python train.py --num_hidden_layers=11 --hidden_size=192 --num_attention_heads=6 --num_key_value_heads=3 --head_dim=32 --intermediate_size=576 --vocab_size=1940 --hidden_act="relu" --norm="rmsnorm" --norm_place="pre" --norm_eps=1e-06 --positions="rope" --rope_theta=1020.0 --rope_fraction=0.5 --qk_norm=true --attn_scale=0.393 --bias="qkv" --tie_word_embeddings=false --parallel_block=false --extras=["some layers without attention", "shifted keys", "gated attention", "value embeddings", "hashed n-gram embeddings", "learned residual scales", "skips across layers", "capped logits"] --init="normal" --init_std_qkv=0.0243 --init_std_o=0.0 --init_std_up=0.0243 --init_std_down=0.0 --optimizer="ademamix" --learning_rate=0.000505 --beta1=0.9 --weight_decay=0.32 --lr_head=0.0045 --warmup_steps=403 --schedule="wsd" --decay_fraction=0.683 --decay_shape="pow" --final_lr_fraction=0.0 --batch_tokens=[8192, 16384, 24576] --max_seq_len=512 --doc_mask=false --train_tokens=81660000 --max_steps=5580 --dataset="wikipedia_en"
Each number is 128 + 24 x the weight over its row's rms, rounded and kept within 0 to 255. Layers, rows and columns count from 0. Numbers have three digits each. The size before them is the row's rms in percent of the matrix's.

# layer 2 MLP down, 192x576, rms 0.0696, rows 146-190, columns 288-431
107:131127144117108104088120138113088108126110088113144097125081123132112140088117134173116136073134140124105092144130092145113106124135092141131106138141099122127184151120171137112136107081100126147149129093179106114104107118157124104106106115101119156129090067128112167092137103051167106135097115084096070121090143138112117148138148169094143088116130158119120131131105048161092114101112136128129063101120100132113105124138106131124112
098:155137141112138095150128155123136143102120088137134119169106135155122129112126165130113116133152136118126129179153160121130135089136113112108135125117132117124205148104147135117140162124145111146125117124123079112095132139121116117115126102107162170112094100121148111114160137091132117106115148136067136111138167147063153130159121146111131074144135134143105136155131081149124138121141108123112114157115112125100117118174085140131085
093:108129121085119098119109151131112099123080125127126168135173106104132125125151121105124095118070140122113083149121148139107125099167137103084119126135110104113166118130116135154144123150145126164150117141173137124157104138159113141137163088196175149107095085154128122151124142148157103126070126142099142111163136172123096147142163167126126146117110110127134153126157129128176137150149144108169145148171131183125110115122161145150128
105:056135108122110132152108136152135147079148111125113152124169160128115147122110151131096107147061125133098103135101135143104173142106141092123055065114136107138129116161126141107132081124155106139106091121147120125115148130136100125119100127112064124122088099146089106137110134129131089112122065128141143146124125103123090148120168123104132169121134052115104099084143120119146118120130129120096122111115128087116120117088163053127146
092:089167116187130115084129160119134100102106143119154132125095142112127115173119110115095092133132131136141108148138132151103123087146128133097141132145138130136156159149152117158149129184131127154127111127124132106110115132118093128139136118116138120116089127111124124142145141052154123112105049084136134151096121139126182135140092085098127180124134118131109108165155085115160150131133148087122101125140126140123105116138149108102120
106:131128182112145117089083097114158106126101090117097170086152158080109131113102120133129125141108101134180154140140139123099141100122124165116169152175116113110128094105143118118113140164152165147125099164137163162155085102106062120113135086112160158128133167114131161160121143140157145143195146115134101120114112081126148127115137122113142109117111097109128128145183174108143133147147145124196112116180149147155118136144121151118125
103:088145126148100145116154115097078099106107102098149127113114145105077140154138139095115112110073118146130101116107159156187193207153170152197102082159120084145177105120171112106124155148100135123124159113130150117127101119136132172117085111146104125139136143119140147135175138136126147101125037148176109161112120150140139096094132106102174158154148076091122109144139147104131130117129118134103152103126162107132133129110130079123151
102:107148102088140114135159097136143158132142144133118098146146059168121118094121100100077145100168162151129115123089125160159188104114123144122091092104150174122151162123105078113130120090110144114131119091129098125105162167086147162105098145090084128119116190104147115085106126172096104154111161138134111140128114175136174124153121172205143113099107114133136093130143108142086111118132104096111149135124123124106160132087112119127102
099:140149136176119147135145143103172176120133131161112132144148093182128106133133109138089138108188122125148104173105118137151117121101144145129169164099140164145188153129098093143136146115161129125090184131098135126154162129131111134108106162118106082119174114132122120107098130147113121115162164130183110151179137132138135144167122143137135105127149102157143156107114102098141099161166075143112147119099157130070157122096140129107145
098:117149115109121137107138115112119122125101089192134102115122119122146150104123107121106119138177124104112130133105170130106114123124159112133104068163144104115164159102086104124116097114122133134116076116070126083102099133125087145133089151139081148145123134153102147106129115136109057116107125124099143118175069148107120092167113130129139142093076091145132125195138102106158097112148098116143130141073098144112106113094119143118089
086:127113122149085074139091115129112147138118107119125132100146160152168098153128114138148140156134126118131162161157153091140091115105113104111139170103126065149105095104149121169104110131153093143121128100141109140113146115104091113155113129118167140106142128095124160169144100104136117112176100052146156157109099088104107152148128135135098119102107119079093134132152127133139149115154110125152144094148175132146098136137109140081128
101:132129177124135129109087106141133129152127132115108143076133129127110068109101145116115195143108139108146123098124133138102122090107099162090122090109154191151156123130107152133115165134103111096095123123122116106095133148121107141126120129091107080123127094130140111123155105119157102131115121097092111151113138082127139163121134127128119100133158156139160128089080123120090092142138103153134134147138150099127118117165100070117137
097:139157114153116151120133107178175134108107138129120179115149092119170159106132150177171109125091112114167171100133088153122131161117157189114110174107139113142123123120147116126162111202117159126154133160165168108135124134144116141154161102128144104147142146134112133123129133156138136134189138100122182181105111135157111069110137148165119148152153137163105124139107179140109149130153155124152175117112178132172163140130152131143120
083:123131161127131143149148115126110136118158143139133123087093130124110162147143087121144109108100151100114142175104125148156139151116082157117119136174152117111122125131101097138145093127114106120160126133119089131142120156114102124117105103122142119108136094130093132157114094101133097125135150116120122100131138120130160119162114143144160143126101170072114126145096122138186157147156093132096140130113178167110151115125122118200133
106:164128152090155124116136111117143148103106107111079092132054085156117138076123094115130134070148111110138098128124082130136101109126131138105106089148118118126162152086114091111094141055108146119110106150101097120107153122133090140084099151112106069120143114110094120116145106109119122098105128117114113129105129044109143139124078129143135145124125168150090144135109110098115087110102090149126114096129102101098151109134129131132080
099:079147114151132116168128147113081133131117127120103174108103122116132135123120145073148113112113141112091144137099120154120102115154138160143126101139108099177092135159132106114135094156122112119150047093084106136117122125122152133132132123127172162114122107120151107128109105135137172105102079111146095151064127123131132140113131123144111134104145112120138133126128100133149148151138133124081140142105154108172138161128174123162135
095:141109149128180096125135150114149114117142151115093143153108123127127133176137139111100125161154139159099110122111130130150138092133131131137166124141132179151143167169070129149121106111155186116129146099112140159122108130163100148122095123142113123130121115130134128122121169133085133143169115082127109134107140138113190125144117121145140126100133146149136163170156064141166073143121086113140139087155084114128126130139108109129150
100:087159141134084146160169114136106142185138162130138149160138158137133118129124146128136121117144135137100112129075135140134113165135131147118133146177121105137156132136143138138160080110113120130170129101116144141141139135144136114102145137139101105151096156143159082117130130120120137140163178128189129158148125196134103136134114112138134156121149087143120150109174139128126102146146130116095134144134111172146135119124116151139111
090:154121163104130110123098129118109138126102168143158137143121119144108115123145124108125136084115106134072144135111130136134148102152120159116114117140140087109155112121133142113113157095092187135096124146128111152087150141153194140154113153145104106105127088127115167117151102108108119114055096106134117105166088166137103166130120100117115125123122148101106094190129134120167089154184069132135140121119130094121099109146068146151112
097:158120124116135095120089104140144114104120075122126125141113110110138137114138124125094142097163147119122113143131102124092157104134109121111126167110123184136127160086109110097126118127120143112117123131077110120113082137099074082094110100096105163159158102111075133114121163107154133114132183128133126145108121133164106127116080146184127101107109114112116134138134053132132121138122110131131133071121136152140148119147095159095103
094:175149158109122156128168176160122151107141113108101117153130101145135138105135139109148124118168146138145136138144177116136162150105133098125124098131125127120113138137174161123122122177136091120142147160196125141154160136161097161157125126137139120138125114115148120111125125076110114156119226154104132129121153124128146175160171132141126162128126099115194137101118160143078122141147105135157153087167121148165173114106098127119121
098:088125133135109163167132100144133162189113113157139139174172104150111103112114154123138132163142130137163122162091124133130147096125076128101153139112122089156124125158103141133133110137176100101154091143098104071127149138116144118114107126082145108134105148130134136111140141138151120155163141151195172124156115143126146124139090135111120156152147129191131170086149151156126137145139114132122122177104135191146121145140142128147121
173:124140162133184120146160131138153120149125131139136135134137175153142138163133115088105150145136201136131124158169138189140126146150124133152143118182138117120169153146148114134159166140135132146164122159153136128121119202143114175119134151133145182139117156145153089168188135148183132108131087153136133133130137172112176139137128164148133136137132145137151134175144117136151123130112123131123124144183101144124131123149151143123156
099:145097098152152162103115129136154119123136103120134127085166142110096138101114131122136129122087136128099137100142136113135142154110148151169144132131109171109099111143114136103111130169082152191126073107146107147109120107128129136138112123103139132141119155140085129080092097127095125102166138173111112131145129086151122103109147116146138163139135133113160114130167142147160122115130131066100163125157130169143149127116101085126132
098:109094126098124061167096181188161112103113089136104138131143088115119143147101126140126090172152131115063129161154107131170143150175141146144114125110117129116122123106098139118140152122156134112152099146106083093124108142144123162140154144146121089109128162125107111109136139148122116134171131110129119152132133106120148095133156120141145068098125140111096120117100137127161106097104171150128138107092115104149144134069107130112140
101:133143132154141146107098129122112104156153148149125092131144145118130131142096132136107121150164147118096131075152136116147143162124128106192142110158112137082127113169130161139123194109124110119097132102095154087085105125107143110087103137125124117118113119116142049115118146114129144133118122143131141146139107125099135088128114096131140109110124091134157101143120078130091151118104123108109110131140103124095104135123136110131148
095:151089086137112117148141134112161124142122126096136109101130119129113114130090121145111114099152117165141124093141111090118153108092134155112116126138132145102141144097129137093102111115131126134127134099134092101094135144082153109119156126108128070112120143128101113091121104081123128151115169133142104129129091154133133099111148109141155114128116143105118134098081120170117133095100096106113092118159144139110082113118081143103165
093:113088123131150150153149133123154140123117137130143121165153184170095125093133081146138094174197162132105114160098168106141113105127134137099127140162155082140131131096116148152142102161100129125194108137077073090117129151119116134091058152153115133105136142147120126148106086131166086113148108127102139084171129116125129105127135124116137126110140132105094119133100153121138118119101170169119111154103087147127168152112125127120130
108:141125137157124123119124119119109154151175171124088123118100095155141160096138113118119156066128124149121126154164112162121155162130126072155111139091154165145162131133158104142118143115147114142105146121161183126089176141097176185131121107111100121114111116142126114116148146086067130141065113126118152111152105138109140206116164130135107079124131151119146091123110109104081124146142095159107133142125103132132097121127117090108149
094:101158151086119110113116086142163114124100112137134128116092094110148131178112165147072169070125141119124124124153119125104117132118105152126150157108148132120128127129111074142163127159158117133141108113142104112123108131156052098104147115092115127138120111134134133100151177128131136151134117113169169143126160067131171118147112125136105141133178133140075150150114102120188136115128145111130107096134111124112136124111153146137086
101:060158157085131129131117155148105146105153157129137103157158150140150131134142150138141113119154131141126174143114135150107150176171118150151123087134106086146158117143108149105157079111108128166112131138113133072148152155177146150155142154123145152140109158154102173138165097155162115119112079143146107129133145131116154139154062081106111143121156112118115084118069083142150157150131196135102104136110130096110117142125167134164120
096:110156160108154201127133158152172084154147135136118120116135078083139101134099134108142147171132135112123129079177147071128155177118162162174171164124128181114090148142148135137093106136154153119115102113134170139125098108123091122162182135114156119141129098154127117096095150115129139130138148140185130137150159144136131108108123115164124136120124145126134136110134137188070132156142129098152162145126117172123126133146180160124111
104:102108092123122080117115120182141107127104088152159104119098111117182153131095130163112100128154121133111128177143140105128125127134086113140119150152117066105140150184093124134161099062164135183167103124117112096123116144126146123143149138130134152138115131177137109125165133111171099099140124114137149117112160170120115166143144156112138082140107118170098132143147108151109113101123145153118146095141133140138124125076164163160110
105:118113114124169083130112090124141092135121093132131081099114099091111169118141115167087144085138146130095122102099128124135124174162088142158153126134141139123150144161136115143116141125170128155099123127129144121134093121152113117117101144116129109126138176146118152135145101119136121175116078134195151145166107128129145137113131123110122149097137182167116118139157107179134150118136101119129129153103109177094113135107179161123146
098:130154122177104121138139115148157097131138113162149152108122145109143113122127104114108118136128125119141110136137155144133126155115088131105138141159107107135158166140163174123145080146128143133128163148127122127161094144129121131117146165105112145130128116168174136118112138142138118147139194162114132155168141123154127115143143122157112130119139162072154132143098095154175090127133110118140132108145146125171141136100130142116086
087:083168130141115165126175147121095135125143180153127143132171132129081116174116159093144138174114096132104070155083163156135176115121103068080145169116126109136163134108154119136158097111146103115137130138121089138141147132140152093158148122131090127138108113143108146152119121114172150132124139128164081113127101172111116124135141111123149122086135064137154146083155158159111138179125108164124154145128142143152116116137172133140137
102:072095110147134134119138113118107131132146181131123137139134101131112126134121127109127146161118164141108147117101131151112112098132126096117131087123128145106114136123105102098132103088150067108161104106145111063100139144117139109153140138154136159114113114111103043152132140102076082110103123125118105124104100139123126160115140160125118091105128110082120113112101084152142117089080099135092105164106104084083093121120111107099104
101:132126096092154121135130133134116156147094139103100126114096121132113131153122117109120120125104140111124166122155140119134114083077123127113092098103128139122103139082208124124129146138122133120143105102113125100096151140138154154081144088136146129095129142128139068131144115113105117090107116100095092083108114165127154098090110164123143090108104080122124081140175133099117116129113109129100141166145080149074106118120114135148125
093:133158118121157140161147140118105104111136119122150144091155163098151143148122110101159150108086108169160137136148150156191152178154147124140112095104115120129117134131160139147148103144135124128152139087160182077129086126160135174172177121149205132120104149159141119165163143123178147112113120123114138114119169137091119140113170099146131133147111156121121142126128148128105148119110173154132128167157145121158144130147138112128163
100:124108105143125118104103097115109125132154092143124129116133181119154112181119106147147105109110128117111110151140152133141093071148111102051151142116090110140110110140173166140162098135152136151158122134179102152134134097157115098118143150139110155132103159129128154142139136169135113102162064121140140135156140175140101140120161110115114152148125149175102154086106136116089152135131157147146164092103094092134122121105123149098145
101:118124135138131140142107145114148107143134111114123125106098107113100123141136122107105158159162135102126080172137101115130136104150134198118185177130129156087116136105169102102110121111112114123115102168116123091136114137143097117104137125112094148154130174134127166102130096156122113146146162144154090138137160137138154099126126128186121136140121164136153113123131121149189128128141088121153092149118121110132166123123126166139158
098:179148172098149125072080114099101125156085109103093138119148105081122128087126091119136108128085150103129142140124069128116080092108096159111121138143138156126105105130166117151096137141127131104124136134126134121110105142148122114166117076088127154137125112082103112123148139142122137112112184085097137076082109111128114135102085153151101119120108144103133114128189108121110095165108084107146089101136117098157091130143106119121109
091:113159124101119139134187133135145162127153115143081138152101137153140155145126137142096133074216157082114129141162154190108179130106133115114096130103113136130127151082106116138157072130099144133144106117104108166151152136166121132123094154153138114151161110151151127129154116102137125135139146150176170125114129125115163152116112139122158183162153155129070189100104089165140136146131163097131098112112157086129142136123118165122148
093:135114145105124126060102108136154117116119090123130124123118117119129100114110111139118099158178106101109128117113066114103094099081152130125138170153110111116136117083108165118136150138082120093107120157093085117124125131103108081119159171092097125117125122112115155084113096130113101106143157119098118159109109050113116109126108136137141098135110080125115099136120135104181147139096114109123102104137128122081137134120103141114125
094:169096126126152132135116163154139119118087138145146126125110134117095115141100102127107122153186123165126113096133145106106136176117130145133146167134123150117148155114075115106117112155149209112140131110107144171133125124090155101103108116155109137134140118090121137131122133140124174126134191113174148111144101150090132102142131114152160143134142120112130129190144151136130097152126117132137154199157149161135121149102123150155111